Weights of a small GPT-style language model, trained from scratch on English Wikipedia.
Training: a variant of SOAP for these matrices, 300M tokens, 4583 steps.
Each number is 50 + 10 x the weight over the matrix's rms, rounded and kept within 0 to 99. Layers, rows and columns count from 0.

# layer 10 MLP up, 512x128, rms 0.254, rows 313-320, columns 64-127
45 67 55 60 56 53 42 51 49 51 44 58 28 73 58 66 42 54 44 40 38 62 60 49 76 45 50 45 32 48 37 47 51 69 39 44 42 43 50 58 67 60 50 42 63 48 39 40 41 68 56 57 64 47 47 61 65 51 53 40 52 61 53 38
55 53 37 57 37 35 36 46 67 53 42 40 36 42 43 54 59 60 31 50 47 34 61 34 49 59 43 43 55 49 48 46 54 67 42 46 56 46 44 53 49 50 50 53 52 43 51 54 60 44 59 54 51 48 49 47 58 52 46 48 49 51 41 61
38 34 59 71 46 47 45 48 51 44 31 54 55 50 54 31 48 46 41 46 52 46 48 46 49 25 67 41 32 58 46 38 33 51 48 60 56 46 58 50 35 51 52 44 42 47 65 58 66 50 43 46 34 52 62 54 46 64 60 56 23 40 38 57
41 46 45 42 67 38 59 44 38 67 51 46 47 30 53 50 50 50 43 49 74 50 42 61 41 65 49 56 65 78 53 72 48 49 49 61 46 42 49 46 48 57 58 48 53 48 47 43 42 35 53 58 41 52 40 67 47 47 49 60 41 49 34 39
39 41 54 32 70 34 35 44 58 50 57 31 53 31 47 63 47 64 24 47 29 47 57 55 48 44 66 40 52 48 52 51 41 47 42 58 39 69 48 39 47 50 48 30 49 53 33 37 67 57 52 54 43 32 68 52 50 52 45 50 50 74 65 33
51 56 42 43 57 33 11 54 63 43 71 30 57 63 37 62 42 58 45 52 46 65 39 43 79 52 45 43 63 63 48 41 63 58 42 46 60 61 71 18 33 71 50 59 51 52 64 43 63 56 71 39 38 49 44 63 40 31 34 52 49 66 54 47
43 52 40 41 47 48 28 41 72 67 38 44 46 43 35 46 57 43 35 39 46 56 37 40 38 57 60 56 43 56 65 68 37 40 50 62 50 65 55 74 43 31 46 54 50 42 40 62 46 64 32 25 66 56 42 50 63 45 45 28 62 44 69 55
49 60 46 49 50 58 62 47 43 75 58 42 41 58 48 45 48 39 32 38 36 55 70 55 53 36 52 62 53 51 66 41 59 48 42 51 39 48 56 43 41 31 53 20 46 42 45 60 36 70 47 50 50 52 51 66 43 46 52 39 33 50 53 48
# layer 10 MLP down (transposed), 512x128, rms 0.247, rows 313-319, columns 64-127
51 46 60 46 57 52 50 48 42 41 63 44 50 34 40 57 64 39 33 55 53 58 67 43 49 68 32 45 37 51 50 55 55 67 47 50 51 45 41 61 62 32 31 69 41 49 57 38 18 53 48 47 63 67 53 50 41 49 38 46 41 51 64 46
46 62 63 26 60 54 45 48 46 55 62 44 35 51 52 53 40 51 52 37 40 44 40 49 44 31 48 32 53 62 35 56 45 41 63 33 37 52 50 47 59 47 49 55 42 59 57 50 58 39 41 56 52 60 59 50 60 47 54 62 49 48 48 54
45 47 59 52 40 51 68 45 39 39 28 37 53 45 60 45 77 58 50 54 62 41 49 48 44 51 49 37 54 39 33 54 53 42 44 61 40 41 52 55 39 51 47 37 55 37 52 45 45 52 53 40 43 56 44 51 35 71 38 51 55 43 52 54
54 46 58 45 40 66 43 51 61 60 50 46 34 53 48 50 63 50 47 41 64 41 47 48 50 51 52 34 41 56 47 52 62 59 63 36 43 51 46 67 38 68 49 65 34 48 69 57 48 22 60 48 52 57 79 43 40 45 43 46 57 51 66 45
43 31 54 68 60 30 64 56 52 42 44 56 47 36 70 40 67 56 55 30 38 39 72 61 60 61 37 44 35 48 50 57 43 43 63 46 29 55 63 39 34 64 62 70 60 39 30 46 65 50 49 39 52 55 64 44 63 56 31 55 36 56 42 52
61 57 47 47 46 67 40 48 54 50 38 65 56 55 61 64 75 60 46 25 62 60 37 43 57 59 50 63 49 54 40 49 47 35 34 57 37 40 54 43 45 64 56 46 48 50 62 44 53 56 49 34 64 46 61 62 40 24 43 48 56 43 34 51
56 45 49 66 66 51 41 38 49 63 43 56 50 54 41 48 38 31 47 23 62 54 44 41 48 70 49 42 50 35 61 23 44 52 55 58 55 63 38 46 52 63 49 65 37 29 61 41 52 51 36 45 55 47 41 36 41 54 37 50 64 40 44 59
# layer 10 MLP gate, 512x128, rms 0.268, rows 314-320, columns 64-127
47 48 46 48 61 41 44 46 32 49 60 46 38 41 47 68 61 55 43 54 51 43 69 50 44 51 47 44 46 54 63 44 50 46 46 57 60 46 54 53 55 22 64 56 64 42 51 40 62 56 58 64 50 39 46 55 52 48 51 65 47 58 46 53
71 63 47 48 44 52 52 45 45 41 44 33 45 52 39 62 45 63 50 41 66 46 61 56 52 52 54 67 68 51 53 43 50 64 44 34 58 42 49 41 46 43 42 62 40 54 52 65 53 65 47 58 60 55 27 35 60 36 46 37 58 57 40 45
64 39 40 32 38 55 41 41 38 37 39 49 52 47 40 51 48 45 57 62 46 57 44 46 46 53 56 64 50 33 27 54 39 47 62 61 42 63 64 41 59 64 56 52 39 70 38 49 68 44 58 55 43 31 49 56 58 49 46 52 48 34 35 66
66 42 74 82 59 52 62 65 50 40 72 51 45 60 46 51 47 52 38 51 63 60 50 69 23 60 71 48 41 48 42 53 49 52 51 43 49 52 45 43 39 51 52 35 60 67 60 56 62 73 46 47 42 48 48 44 46 39 55 55 48 36 62 54
44 47 40 44 62 40 58 56 31 45 64 58 62 53 55 48 40 48 60 59 44 63 46 50 42 60 52 44 42 57 66 41 57 46 50 56 50 54 51 66 65 37 68 37 39 57 64 23 46 89 33 37 66 38 36 48 45 50 27 37 55 67 62 57
46 53 41 54 48 59 57 57 68 59 51 66 50 50 44 30 39 53 57 35 67 69 55 34 45 64 22 54 41 64 36 42 21 42 40 54 44 63 42 59 44 62 53 50 36 34 52 37 72 57 26 60 57 28 41 52 68 50 66 46 54 57 56 74
66 45 49 61 51 43 58 43 50 70 47 44 56 35 38 69 46 42 47 57 57 45 44 29 44 43 57 54 53 52 41 47 54 33 42 44 45 66 61 58 47 37 53 46 44 59 57 46 54 66 68 51 50 52 51 58 44 48 45 40 71 58 57 58